config = dict(
    n_layer=13,
    n_head=6,
    n_kv_head=2,
    activation='swiglu',
    norm_eps=1e-05,
    positions='rope',
    bias='none',
    tie_embeddings=False,
    lr=0.0118,
)
Each number is 500 + 40 x the weight over its row's rms, rounded and kept within 0 to 999. Layers, rows and columns count from 0. Numbers have three digits each. The size before them is the row's rms in percent of the matrix's.

# down: layer 6 MLP down (transposed), 448x192, rms 0.112, rows 286-405, columns 0-31
# gate: layer 6 MLP gate, 448x192, rms 0.267, rows 287-406, columns 0-31
# up: layer 6 MLP up, 448x192, rms 0.283, rows 287-406, columns 0-31
down286 103:487527441465567505519465514475498483472556483520539457498487492492462531475435533439516547535599
gate287 097:481452533527542502490493583504543525437547518467484542507557496472528512498492459474484557516520
up287 099:555521486477419541439421442487440482548500491497425508479541503447483531512489466501481453549467
down287 107:525496537474528504509460480541535497504496416484478463497535445479530468514571470510477539529592
gate288 103:469565542487543524524524484537558526473513534482504565484533496446610521529520518578471541560507
up288 102:526526511496499499550534513482383461596542520503522482485512447520479590507514549520527501437551
down288 090:471485515493480470444507463461441449447504546498505487499586480456514523486488493490474568490481
gate289 106:494557587480537510488519511501467462538557481562546438491461511551534483520479567572482419503545
up289 108:557389555455489508494529460418401536545448496479487562492522449536517506437429535555472411527540
down289 098:497532414501486501462555473436435471491488499498522454513526543525512494467428497460500490588499
gate290 094:477450482486449484482513542512489465516509489447415500579537501526496426503470475519451510500405
up290 100:495503529526474468473513483539466501511564511512507498511479539535505480481478560480453489474583
down290 097:573531495456461440472592475477496523520536486470541503457571460438478527439547465497471526474491
gate291 096:532465544490478443520531478466502522515534495503521488449499491512466428544497505498489491490530
up291 100:530424485508490522516498531532483482480559531501504518535450526508429545411505572442539506558446
down291 103:550460511450447516518445450487456473488523521434475467556497599541537498509528476555443503444458
gate292 095:488519434583466484431537536493479496484542474507498510448517511547596484463502452393416483497524
up292 098:579550477455424501408552582475427488494490478468511464468531448525528501500468484497496500511464
down292 097:505531423498498502536574527499480550486460475480501474517565531510495457481521521462515451567501
gate293 096:457531513482513550479439536512515519512519531525441462534540543542502432568515507496533481483536
up293 092:473518499558524470569503521532512545478531561557528508504500485542533505461489515532538477600507
down293 108:476453481465517459465490505577536556503485556594528519516449471397526424547486545526485484478518
gate294 099:496542441501538479536525500476429476574589551505516438480520503479516462527473439542455447486484
up294 105:424549492552491487505518492465438545503458533562507466535517530582486526553482491504501475515524
down294 093:487451552461510436496643495547502493429508518490476481500517516527516486447522461524542503558484
gate295 102:515408498452557463511528491579439449502429538478554491441487548532479523553570436545547515537467
up295 098:501464440542421490439472550477546554494486568504468500518445473468475468487525469478445505513513
down295 102:515470537462441467511512524472504534536506504495526538466481539468515588507476531579434555547512
gate296 099:459480489477477509447478532545504464493532475540523545558452521508489492525519590451483578521521
up296 098:552464498420463483494507514510559480406478585502489492541522513584522500490562521548520474527524
down296 097:605473468484514461551472504422544460537525533526518498487500508483443523536419496512483448549465
gate297 092:471556481568511562520468474478463533493487493520550549554456495493497483469468499533529485582450
up297 092:493512478482571469518449444431517542526548487537480463614463513562467540454527574470494486535464
down297 104:471568521521500447453519481563502547504451543470465517478459448524510478484489503506532526537533
gate298 104:531449542535507482522592546470530546506473462453474501503539503558451508496446527532529527578450
up298 105:490509410456444490521480512428525428442528449412543508504478518543478454444461523561452478524469
down298 105:453486513483548539566513465554462522475462496459562507498449475505486535519435460516567506480509
gate299 094:481607484557537473552523464458453530491411496589522527521468484513496479542525467449574425468533
up299 099:520515503498477482486527560498517506475543461471470415481574512498444471483463519533516559563424
down299 101:500545486478461450446466542535532509490477531513507523489538547452510511566520471481487505528478
gate300 102:483588553546515518530514509424527455562585558520436436516530459536531541489461588563448496504414
up300 103:472449542460583581517471439506546454525451427520480440463585518478478541550598486451467495524479
down300 096:510522480509546605544467531450544510456490535605477507532420442513483512533466530516526521506530
gate301 104:536520545493467539514461448528540536490581535530408538449481527498454516473585522495542558471498
up301 101:462553444468455458497495585492505514499480479429455506493487488527549526484530522478488473496459
down301 103:516451488494499546486487440479524527497532502543443480519479489483459482455495530460575573490428
gate302 095:487563500584504514510584476467488466523503500502481474487621550502517502514499438532507518526457
up302 103:475567522519512503493560460502497474467453504480499491401471516483457485482559495504523470453487
down302 101:538455499446448481518527498517480471497502548508528616525523485480458549532555526514447494526483
gate303 098:449498523538523510482479509435492455531462590525496549372513457577525459505486450453553535464515
up303 096:383501556435481505482543466519557487435506566505504476509501474531420511472573529457447536486492
down303 094:492547522539502510443463500486533458517528447467540490463517500523505509521449545528497534468538
gate304 097:481529573582506510484520394522507451445533567498540500512460461492512509579412511513447419528504
up304 097:517499526475551543491459454479492459445470530454500544534536521449530475494528489469485489512519
down304 106:472506551504471559475476517573483541588499517531446459505521516459478518466477503482442514496444
gate305 103:472484542517503553477543492464511545501541462427533491494568443533584509528530532502433432523587
up305 096:545543425495440415549482555490501484498501478563503543576469516564476466462480481523551467413475
down305 103:524489502426524511555554539457435459441499511425520564488515553534498464550450548454511531526526
gate306 097:466535465508501458491486546580496542543487511526444480479493516547481446438515505469531429512533
up306 103:485508443411537491543425461469486465544502577566512487550491477398502489520546516500507511445503
down306 102:520561506500498460488483468562460507479506445445470441541491446465502624436498481553452503505452
gate307 098:476546511579507472534443473573491418437488500464518513534457539447545450513555485441569531517546
up307 104:566472473487501542519531442499478510477488568493529423468492437540472527561526506485514515484560
down307 100:508494468477571522480466476465494558463473427461460454465506501443428423462534543562516515456496
gate308 101:481470537480485513478562587503459492564495521522479590498443460459440503488480414518477542522518
up308 100:495502506583454472443439449471467481499444470410475543524546408425478500495450507481455527479506
down308 098:487484418493462502564517507483464506492559541554568549576506491506547477454438462504537491554578
gate309 102:542500486479495453484587461489469443497521453522492540428453570535460489406459492473464519492568
up309 098:499448496519531491454474489558543526447458475477512450418523498506500579609510512526467463501530
down309 104:502527474590562478526509489548508523519511544474444495502547489503493464498552529486480496511491
gate310 097:534472478517497504535511485517486473481478475474503523469554491513392580483554547469507492571429
up310 095:492537498539555511463458538546469543436536498452504567570441496482473483572504509522452491482495
down310 103:525534522481530486458585508465483493513513491549517493502494520462505546455494477501511461520520
gate311 099:548513528515516574541543592454430459510539473547552412527524429546508582576465466503527439484443
up311 099:420433554467506468600550473493529500484448468490571469447498590448564454491466482558470535558548
down311 094:486566458489517504468511479511481537500475500516469492488417488425430523431571470464452467464554
gate312 101:517489485464484394469486536425497505524563508447510500521554405494501460418535447492442467474463
up312 100:566526499509547592535491477525621500486470480445516431479536465558450495517478475569556504422408
down312 098:532496500471479499456486472548530517488579571498541518531454511403483443429447490517496485497480
gate313 106:502550482533477481510512585454486476515588530491566518475476521500550444566440514448523477565592
up313 106:497469561591521455531510482513449516437488498534493528552592554456498527484466516549511460564501
down313 099:518523539499567477414519455446508519578480457469397509511519527543461562480465494553489510525458
gate314 102:465474396439516517506476554565501562521499537499506502468357539572525530503422405460492470547490
up314 106:465490473498539470493525511500513476491532519477518538467499433532540601437566533505500459514481
down314 101:596487534511545452505570572504504509504472487412459495483486539454548463483399532480504505540519
gate315 101:531522470582533552487505517531512468526582527442475471593523463521546469503495538535479524498499
up315 104:562474478426527462446451527494537497525548481510498449573541483519438514502464512477492531511467
down315 097:494574532500515525525423542474476549474503550488467437499489489488567475469528446489513526444535
gate316 099:504459440523470488552479462514532425473491521471477505473526513495501511467492396555494458496521
up316 100:463453493518489476464485504518561440548454532439448474449510510471524462475522420461517554542522
down316 096:558592551500430452538487541523462468534461493517534452475562455513517573548507464514464487504582
gate317 099:453433490500530505554470469504443614486505498479471527440485595475497484562495483505489465497504
up317 097:519545407502451443540520508463484428486448518607514480549430509478478450548511545451524525447484
down317 094:518520529468500503447463462496515553574593559519506543579556509503525470484429535493472483565565
gate318 098:476478476501583450504439511549525443531482573488500494493484525563444455553503475458487514459478
up318 096:580469507538514519457501547516532486549604541491421534488510441566484465464493533505467509450506
down318 103:515507591548502485456534526502493540482546501455461476558533517458495518489605523513481488454519
gate319 103:556424510529467461501524493504433467561415521484575533509479492548544503483426471521431562558516
up319 108:481491481500526554492524526519497434494538453431432450574469484491460438472557536409488568487470
down319 102:508505425581497462535498511509522469557533475492493489515518533548533489541480537547511464499462
gate320 096:500514514479488528490481440425482475463508531452498548516537480449518487524541496525464488489532
up320 098:519548485536448440484451508490541447521518506436452507472448587503540543370544500562506529562475
down320 091:520499533544511506525519434539459497548455471444484454485492474523492529505579510440522574478399
gate321 105:467587482595517492438509499461530508510439516537497451477509440480483510499551478479481484542492
up321 107:489534530516504466472397562556497436452497514440555550492492391538540521466513491478495484559488
down321 102:413541483516482426458476483491461472512483472482540437530529517517507459521408583480529504462478
gate322 099:529534484511488472502513503502481514472479568467426488459502467573548502564493541515492511486462
up322 092:429448537406442475531459502532511489545493457438477471555503402533562547497488518419517489475491
down322 101:440499547483458457464536498452571460511566508526546530533464526442499515496518500483437488452485
gate323 099:441470435493525458483515530474452484584509472555610497436507451544534485493597484555507530526514
up323 104:562511455504508558450471566489492516489483519533465517524545563475436512549486510516445436524564
down323 103:558453413499472463484560519495486436462496542455529447551494531431473562514504533517546553519544
gate324 099:490508553518525510492495457461444495529509485500442515520544468446589492478550499488451482491498
up324 099:475521531484459495555489479377508492507539479497513532495494503549559516488494508502491468546550
down324 094:509521446434479535497547512575467513529449496554532551543488468487441619515494504394485565500525
gate325 104:551494507520479499503572511447620559522458518479463482402488454482470534543522555522420482476519
up325 105:563414584543514526530579497527523520478531495474516509603451474515498516507513544435594559455422
down325 104:497374536516457568492497530565522485467435523507578532515495451458492506486521476524445570502439
gate326 105:467531595481608539556434415446507516511534527456496502493512475504526507500480460466368564486446
up326 100:518469510534499572542521447561514528504481504590485511504531515584428523521450484409499546487494
down326 100:449495425525497561455485552467439530491510523513545448449489490444441497407533530512521496500427
gate327 100:539481481495534548518511436562533560459444464504554534471504509535533493526455480532526495517500
up327 096:488506446545562573460600511478480521524476543525428503554464484447464494456520440507494568498521
down327 100:544503513413482499440569495615492519484494459526555523510471458513483505498437536494445512481455
gate328 098:467480509501542514466500478498519505570481469511512485490484546577469448514509521544547478463588
up328 103:473546479511449487492525506487509524480508472493575453506487431517468480529524453525549528459511
down328 095:524502549512498562448469559432474503453436540562531494499559478532511438486510539496491460555402
gate329 104:465474471512531499520561430539492490491431406507453520464508515439490541521476490491458523493451
up329 099:518504549555587503441504554487477498485454512476506499546479514500472579493412504510513580578517
down329 094:459440471504510512387478467468518489506519443522511528462505493514530528500435543490450449490518
gate330 103:489503431545505449517508545488484572458542551514504546512454570522540508488550505518500466463543
up330 104:587516490450420511469479524476472530516564433437465545494499504509486536465546495476468505478510
down330 096:587540495454512442455472467484545493433595434478490492543497574493522514484459531504477508538568
gate331 103:501537521498573505469573516514493532478499538474467470485489555503538482499528466518489426561428
up331 105:507532489541509537556489453509560466519458505447527432494505553500468541468446550445486491479418
down331 099:482519485436552521494469512498503553496555465456504544537484507570522500497492484534566525556544
gate332 104:555499554526488499450434518525479495539601533509474593515483458455492460404595563458472507455558
up332 101:452509571451489493528533444503417444462487516488487508450476508537436510505572506454476571603439
down332 100:465453457527403515451419461531562506510580565548560483544464511449525489515487546572511448515584
gate333 119:457544524533529477453548469497510426548594626490498465496460440556490512492486503418478475550477
up333 205:545520471467491505533480511496467517476464466548498497516533565499495514519490467576474511461518
down333 158:524505452422518550502536504481489567453450483462470560440500477438467517513562490548479511477550
gate334 103:427544492499543552523488467514450600530509539506438523444526497491543469472519422535459538604489
up334 100:468466505489503433551532506538489517442553473507531474465529434437425519485504464495483517476450
down334 103:485521523532504538525543590541517430475492527471500557521502480503491456509523521438496544493567
gate335 101:467525479478518443546490527460481452627485476498425490508416564564497457487427427517493464515569
up335 102:537524567486482454582471494508509564507417499496541480497529451525531481488545455513589463558481
down335 101:547537594444545490523469520507494521382510506527553466450531503525525534506451503489509461552471
gate336 101:541485513468439457497497474449531455477501421527489495485519454510521537453448524505442527466509
up336 108:531525407524594523497544451469463485575551543504494446506542454525427553484431512537497523478561
down336 103:510521531543478546498518508487504414484426418519480534527562545479458453501514418469481564506509
gate337 100:533512539511517492463470481538526505530554494527595456503553470541542509529460530553496469551464
up337 105:524514569476521544436443524524485546434578501564536468484499528500487506436485457568511546526483
down337 105:511471480496463551475491496567521507488511475441471516518480548434487479516498488521506546505503
gate338 103:521561451480534545511530420514551457536458469440554382545474471567516467579497448485487497541437
up338 097:462483400447487454472467501471557500495458504514482504493576556519507499462485570557543525497540
down338 106:520482449532508578556493580445466420427382495562507500463532500462501438551484497464526571514467
gate339 102:522535534567511432479556529529469445515460519484502524436482498523480464500478482487469549506474
up339 108:511555514540441462457505447539515535532473496513499467487451502529461488480551529580465496450463
down339 099:511507562490494589517479481512516484533442486527500491493536486465459427497494496555531512498491
gate340 105:496471509536511498454471513559514443511398514408479547510532519520460480476462510482539471545505
up340 106:476507513548517475435521592501463452489549465411506523468505451514547410502528416490582470518535
down340 100:564497494499519525449439510465567503518470559525441571487516477549475467461499446476434466509461
gate341 102:502457513458546517484535538432532481448521448447551574501511489608437474470494532488536539536516
up341 101:434516499463521525520511522473511523498438508474505468457527502461538569505499501500572523541445
down341 098:463479419566536544480453480555520486586555500472447464517515530482476499493507434404413526470562
gate342 099:473408489474485494547497486499526440526557497439422537524506473552543566543482479509541462496436
up342 094:457509544481508516531460519441576432538488507530482544521522470446492446537512493481519474514552
down342 099:576529496521518510503463565544493541496473493471455531549562499469525488448464410486462545497525
gate343 094:500534500485491498549572492563458563475474400511487507473495515533476607534535460534527471553442
up343 091:503448457485450448444514512501465565484535455504447509476552513521502482554537474516494480489527
down343 105:461487497483529552410477498467554474594466628551498538516397491475471508471473544475481525574477
gate344 100:561509469549473419494499519487499467480445552456473461561558518490490447503459473496418427482438
up344 102:564562491470522498552520529505573449495528542524530466461501489421505452502571506422533524509485
down344 100:559518472491487520642513518441470541490461510478435503582494518483549481460463489563489416510474
gate345 098:502535532507504472522514418529568473457519477488494487506481504535513491530568533549466502504420
up345 099:501525447448472487522472504504563548483512531545479516471471563497490564495483436557565522524513
down345 107:531546526500485467459549508505456497419547504510473466526556499479545450505452522519528504494584
gate346 105:508558427471565507499531412478519530478500531452514494455450499533489481499489528490497514548582
up346 100:529458486472498465484502581493565542492503439514530507587505432511537450428553511501420499497456
down346 096:484446492548546477546480449500524543542497533484481477502473471474474460499457509519594532488497
gate347 101:505559519536521465513496415484447459497415489495462488447480481490565471521409532546508556529556
up347 101:513495528464526505504516462499543513608462466484456448505435559498467543407452489591490492455454
down347 094:511493506553501443487569542518542443470491488553492480558495445519487464476517492555499523429509
gate348 091:438497457537465540552473463491521528515453523548451466529421396524508518496593456493487470501428
up348 086:516524520482548510492500405538554436513492412542536522515458404582533427516513486518492519565497
down348 101:436446480430563509497422517542471595557555498566506524489446509466529514463545451577521473456507
gate349 103:468494500521521454516471485521497543465482504451517548515594492530464501529478439491476510468519
up349 100:511501474548430486517449475482526588459570535537472537428590442408541530523495556488437504476384
down349 100:544463435509548504523462455451484524423442511574434510552464447470516590530501545559527458483567
gate350 102:498507560457546506490544492491454500506495508542461544475505450464493473477526516468432567513521
up350 099:524521555520475493531399467477494474544481483539467464504490523509493541495530532494522456561530
down350 109:464520570509551452569456517500445533520503503475525434473475492515525511451525531467488510428495
gate351 096:451537486491501527396485528478501516494537443621487504492496488516484484491435495510567476514454
up351 096:536451499464469469455460520508531540475439542523507549554452523526451503407499524468522401558468
down351 105:467556474478488509466489514499453449494468464493497482517477540522537470476567527481393485489459
gate352 101:569513533522463524481500564356425512483499475528494503585486482513479513473481490547509534431485
up352 096:489457486470486497563548531512536464499451497519395490534515519501515466511492450569596405473506
down352 094:531434463567520531509577473465466541507522512424498477533520514596463526533467509480456507505501
gate353 104:559524553572457514520501479474454454458472467536529487450490470524495436453465461525524479501562
up353 100:506530474543506526498513470502509537480428509470518475562521484449486466498509445443578540481564
down353 101:507475502581454521474461430517521461437497479513501485537412474554498473558539515501504496490550
gate354 102:506471550518508463500523559523497513454499472478459479546456564530514463504521460487449474506532
up354 106:540493467483509541483520474521464526564473458547506503479485494497483455457516539593507514497425
down354 101:462572485536552490570524464488547443517577493470483483518493561552476486520564491487522461451572
gate355 100:448470486497530531411443538475445556486538548464569534520487559487562439513496459456495529502438
up355 102:476483491442447602455588517570502540496542480498501492501505586542478436429541460549501503470527
down355 098:514514393579503431493516487493489518483493509463477521521494525527461534481508528424530493545569
gate356 096:451487408537476513443524427502538493430545573524508482529461488574513507465512533451514518489467
up356 093:525488523670545486559441499477449504511441513531511517484530541517512507514535550587491482402580
down356 101:530516472547505542519480471435506474479452470506527483470538489451518515454471476520492508447529
gate357 106:518577489479525436490413546594454456579479507495501444434484490545524476533477509485521552450474
up357 104:553488492549487495517469503570541487491537432508518515550536443546557618516436507513488516490458
down357 106:462539477523542562522469536528476548520522502458520463525526556437425437529447496544546507440554
gate358 100:457494523490455510499524555493462523465475506455501489520508500528527424540462488503528522517508
up358 101:506510476543498524544446497484545482546528569486503497465510494503474473542511461473574563536498
down358 101:539454472507468457435508512450516494554472532485469477493500490489484592544552520451467521481443
gate359 099:425508483517477527535486431469491562497490488477458542462564473515483451467505575524467454452559
up359 102:503503475473449500484439468460504484516512496485518508514471500490579509533462522493491476514506
down359 098:588495531458500439449501454449577508449454545488535484480547530585513574517457509489481528516484
gate360 096:467530497508468465528528404521503386564493551538532474447486541424482422476468403520527473480548
up360 098:481427496511466509487540518505513447475558484428506389399467502529436515497538485529481494456516
down360 103:481548506465519495460501492495487491510511516525556430485533508460457510475540540475552424458493
gate361 098:527468552526456557514469524470565441558464467440479526451507387501489501474380463469468490537416
up361 099:426500555498490561459582522511520560487526486489522506439467465592568522478558500551567496487475
down361 096:521533460488538456489510563512478455399545454513462468466487556535487435494497543462515486514489
gate362 096:500509490506603484449474425438514517459504498509487516533435501514512564470504462476401487502469
up362 101:424530410518501500566511466562505505491486515548528531552492481496526496465494485540561511489496
down362 107:547495471490497557490544457407533484476534503467541433413540507506515468530462572532525470498505
gate363 105:520501462517540524498532508541511486470555524506554510507476534453471449507465516477441472615561
up363 103:482485444566361471506537504523507457488506542461494463408486490486524534457537571535527469483533
down363 100:552514464459505463511530512538533599427500458476511429473487411446484473473496421499517534483458
gate364 098:520497542502569472563554437480524556457512435510459540471532458467567440495509461468525476559637
up364 103:521474519475544508595505474465548516519526547516592526467518532507473469537478608590505521503483
down364 098:530488460543461506467587552495463438481468524581506484512531496486467500505500492533539496459509
gate365 099:498508462515570501484586393431619566509508509470542519435447486520483563541521521521483468499539
up365 102:506465440491516504438489475498464476526498533557460421516496508571455489519505494555479489451473
down365 099:474544496516514490496541569437502510523519427462386490563534481474558446534532454560528490548511
gate366 105:461495529556458490506484462484529496418480532550546539511593463498494451499488420514506516501513
up366 108:472489536467531551529478529477485448475517484547420480538482578528481507525485513574505530547528
down366 100:465499458457503526435500524499544518523518463459472504514509525604480520436515454516519479556526
gate367 098:484475529546540441516488510557519492486476532458532498510535469523523458401488414433502492538519
up367 096:414553494544540513538479466516478516520499516487502468489509552562533445644495523488495530461410
down367 102:479440507597518485527493541478527471508499516483537517501458485508438466488505488584444486449523
gate368 102:495523484572508514396507516466524468500531579489463499495424549460469459547531540547494508533489
up368 102:514578521532480571473524475544506487470523475459420513453495491511556486486445521510504460463451
down368 105:430458539536521560468435517576520471443462536507497456555468462481498550472498533552469463482496
gate369 099:463484546497519523526455533432460499484533541509553529449499478539547567497552502519485464546468
up369 102:519468500466455472550518527542442497490541490474415480513530501459487527542523450511530525491455
down369 100:466519599498570533470453485516487532430485510535519558498500493451556449520488470537482509531471
gate370 098:500495484509481513508542655514435493477541478499518478467530501533557484459518533468498472486457
up370 096:526482550535482567525493401533497456437447492455459501506544555409511468540549461510477492394560
down370 097:485522483510453517483480505453527545532512530494458500427525499517514527431537548535473556503482
gate371 100:459440495464438462490443541449558444531482460423461486598536516551524459519520539430504467565523
up371 098:473450460546419539498500527534543455508475459404514470561442486493553479497464539486491470481489
down371 094:484510491444502499513519506545559504514494500478459453490428557589557490591438488572546456406526
gate372 101:597493521553523502538531560439498447393587482539477535522489513539494472429444518496588499553556
up372 099:560497577506442433527606506436508490555559538465533492542514416539495489464484498567505498527508
down372 096:464498525566511508528468480392483505498543490462554501464490524469507528539543525533539522447518
gate373 104:488516485500506432483551521475498437511533459525507493378518588449524464512492466455446524445451
up373 111:411440566564449466565514516527488592519529452541524509556492565548572503494453549518529480493529
down373 099:529516449527577483553570495448511540471565474516421465535489482569478490480556516482524479548438
gate374 099:510496488548522540505500528499520508490481454453496603479487539570574468458527457449516439490504
up374 099:479527530515550539467528516509485455513468452436505463467482507466497468499476424518550586579472
down374 102:523494578491474419560496501486524414545515496499469563531463499490558424469478497497526490422498
gate375 096:476422463490530552490539508435477522468482559418475543475444506525496520476526517505468561463458
up375 098:585504393385527549526478505514561448417451456536530482508563527447460606495537556560556447516492
down375 093:499551520495506456494458526486466467501543539491427535479550503441480570518519483518482437540424
gate376 095:485515509501556470499525514514496499522461492499499493508451476453478493560448508493489449500547
up376 094:511473562547478530475519410498528500482484495507477474548524476471466539476528490495458482535490
down376 096:461534488500421416531539500470485517568541456518495470573421498542526565505504429528450570512500
gate377 104:480526479521546514481467540534555495517540535524483447553426504427577516459476517484553501529568
up377 102:540479465524519542558553535494447544534532442535443457500443614441537436496498541461537450499544
down377 096:512493539424492521476508535562517544511547476475533525599448500512463431510535505504535454470471
gate378 098:475506442562473503491465520511544440498523520483491465455493522532466518526454522556459550493523
up378 100:543494550590479576486489433545561524502527581506497455527534526428497476536509473482536482519415
down378 101:478507578452492469455478534462485474529519412474506529584509484436507465532598499503500477571525
gate379 099:559596534481498470465445499426440549540460499496525473583453514482443519477460522460483497526486
up379 105:483507498526544461506512486529508519463576521466447569366511458528511472576498474537463511536493
down379 108:489519479474489481514492495532514510531529494501508529422480559512515543526542496511481441535454
gate380 106:500460474530480484571500493457475491569475534508542461514488468569514490502431473539505527576419
up380 104:517494468542574556504492496572474473599487445472578466533500517486478477509571441439489560513496
down380 103:519518527523465448472508535438427467465515517474546491466525596557467450562506500484487607532527
gate381 105:545559559416507531551434488513514499515509468490464408486496475494475486476388508460549530419509
up381 106:528481490455528462531492512485529513439507523460534521508504435467443531496493501451471536455516
down381 099:515519479440509527519542511501478547524510501532493499438474515459451501528525515496505467508496
gate382 099:516544480465523419468591499519538529430501494502599508546571469500549377521520540543497485504484
up382 094:539484579392563522584477510517478480581536506529502532525480600475430493470440509490531541487481
down382 097:574510477474461547582495496571494564498482536484482520528478448507521469474525444477544567499511
gate383 108:494487484495561444530460601437467509538447425463505536545503538536469592500486472519492501474454
up383 108:533471589462531472500506450546492526462519490540471474457538543555450456527458405514504514544471
down383 102:446507507535545482530579473506482502489510543447503463452478561471493550520532487496532474489481
gate384 100:466500476459495526481493485470461564557565474469424494508541492609556469383584474554485527503483
up384 089:495504520460551501521477487481537493454433517470516444566539484462471543509507525502504528552519
down384 092:544445522446468518545474494478520435485503578508605447469484481473570487470472488491553486551472
gate385 095:495524450475515415533497513536483453484485603468480482477530495485527551552460440491494454434498
up385 094:459485416521482503550472501505527502488485483574524496511495461473446545503460512535420489540516
down385 100:497503488537473525534559445570513518547521558581421507503519493555485489484472507439512500510573
gate386 095:482471416485539544497493530543530480520486549498585495459476546517509504508440439401536521566500
up386 092:475596566453591481536510486473444550540510510430480522431544545464465525498521533503446537511523
down386 091:431550505507508568414423545461410551429524485543483475487471489516511475442442558524467516581523
gate387 101:579566491542527493532496502552442523469488553522402509543509556490401507546553490479403470499429
up387 094:490489435509472465553478563488484483508489423530515487481521464454420434450520494444557453518548
down387 090:531496594460487464426535416481491529504631585518490501513441454570532493474535452485478551499485
gate388 104:553562517510500452519549454450528560492461566472455531498517612482477486550504449465501507539504
up388 098:539495485549528495439477478432504469494507459534474433443474494538517471498459483417456525539476
down388 094:421508554619457478450548495470509502484547447510481512533402506439491438525487531591469512494496
gate389 098:563493506467489413573523452447458541482483459445564555495459485541565471504540420466466533511484
up389 097:523398443540464545428522489560516498518478545485492492559444577480496479462529435486462514417535
down389 095:600512467493496493435424513470532496565510553526505518460513523532406560600567510498416472514459
gate390 096:530504514498495478433454504493445480440467518539515559560494491490486500506543425514483512562526
up390 089:484495529449466545529497516544464556419498506453526508502497514539454498474432462538461525543586
down390 100:477464499467543515515515529488547469503498471476482470493508547543575428586519531446540465532487
gate391 104:448555527485459553520484557541528517541539508573484544474552508430455547553511558498507487536417
up391 102:475454546544519517518512526460570454514472543530450462515462549484489427544537550475583587488480
down391 105:527485440446504522511551563495516520490483516484555568455480520566510499506458510496454489519519
gate392 091:518467534539583484521479461457484486497476454543477543496529488498449507523527472477468478534494
up392 090:545506464410473475502471485495464554518489459492516539489493509594483446499460584487541588458494
down392 100:539471467496552530434492479511508463552508547538487471524450453486529570464528472569423482495494
gate393 097:543510468500480531526583471454485457527462440478471508504472504458472548466519459580531535511522
up393 098:492473522453479499419558429534573541522497539501506534516525448433499466449485489434474488499509
down393 099:529493531468453589498410505461564490441507462492495462472499503534434536551529496521488520497498
gate394 100:520547572502479529519537489502536508544504490497490503492448594502545519530424495409444441529460
up394 099:453494499437512570467518497412492440556523480582553463555523499475503485457467498461485502462503
down394 097:434494532526508513462487529618512498488536475441547469468456584433514539486476500480505500530509
gate395 094:514588513546493468475519457497507576589437543514492478508556473477458482473495463482530467449459
up395 093:483453433543448446462527477467550464452542505490435577527495555500543410561536567451541519446544
down395 100:498515473460532496488544482472432466501551475498501564515530495496497500457450580549536436520520
gate396 098:517450438555478485501475469424523569477521515506485418536480452552531455557484495510558510476453
up396 100:505536495489581518524523454527510521457472534588445499524486473537440477530538493501494559520482
down396 107:534562553456452477477498492495469506489548494400546485527480453466559506520543479491542556516517
gate397 102:451464489508544464577529494473473475479491475453495487570509497499462563439506542524508495544557
up397 100:536481474542451521576540440520443525501466548523515444490494464546470511574529526462602529525527
down397 099:526603567534536568505512488465471526542501456603482469489485514435582536532525425518534532468486
gate398 092:487460467563525530467471508415486470490490599476481509474475544470466526525501473575453495537531
up398 094:484496484471516567465531460382576494593481532510523483476463519467483452509486483499458550570502
down398 102:491463461416531430566498554481482502493479543555488479527462532526501494474508473453486514514539
gate399 103:449530481488498503480533475612541474449477462442470507528415492530489531486528495483504597556475
up399 093:451562464462459489510481580567489539482503473492532430476511550436447457566490551491484500537540
down399 100:508510476519472520499526527520449530466526507509446519563475481484507446439506479516393520484535
gate400 099:545557541502560554468554448571492496489516532420483533385548439528525494436483530542481517563527
up400 106:502459427570496506477431476511481511525488492490388568543426480491467575428530539463444528510509
down400 103:505501508526466507531543500495480458533453458447513505461514527498529461501439499538428493529542
gate401 099:412540507458509516535521432571535462486564582494518482493487493533470436487480466498490531502534
up401 102:471461456529480460384505496494498489539564516452496414529560543506486480451454400491545433524534
down401 116:582495470493488560523499492458472449509454471561550500507521415427458499522454510508518494516487
gate402 100:489448480522514511462491526446434531500519432472461464475490479560491535514494501524444485514503
up402 097:466506499505499512478480404461538566509528539475575499418486545540513511488390506497543524565467
down402 103:442450495588494535576502481498444570490418503523513482519497483401438458499495546510499521451468
gate403 099:523510565529501484554535553482517462476508482510453542467525479519601518516519503442564559473412
up403 102:501492471499459487457549506498476522495442511512472466454463438447510562419495533505469524481595
down403 100:484558560488499478586542431555506477490477462480452525551495530465552459503521516451502523466520
gate404 102:491554581505506455449551540508503464518430514538484502445440481515486427499504484456582464449503
up404 100:475500512464500484538477501543585502484507494455541505485471505494512541472514487558472505469484
down404 098:470488509471423507476533444497467549483530552454533581558478493568492457487511483450505539514540
gate405 099:526598516517490574472517526522460439524528483477549477482432460461529543440458461483407529507507
up405 095:486449527507546553543509468624519565497473432477488511559530501507486502484444606536544443510482
down405 097:434527602452495474449457530507465509468515485496557450426468511526530464517498429449433528487444
gate406 101:575519532505445446434519506401522425483544441482447508536470496584534522510530521479476499488481
up406 103:448491481515512474469488460477541458619521472550415558500545509505539467540497457457424527537538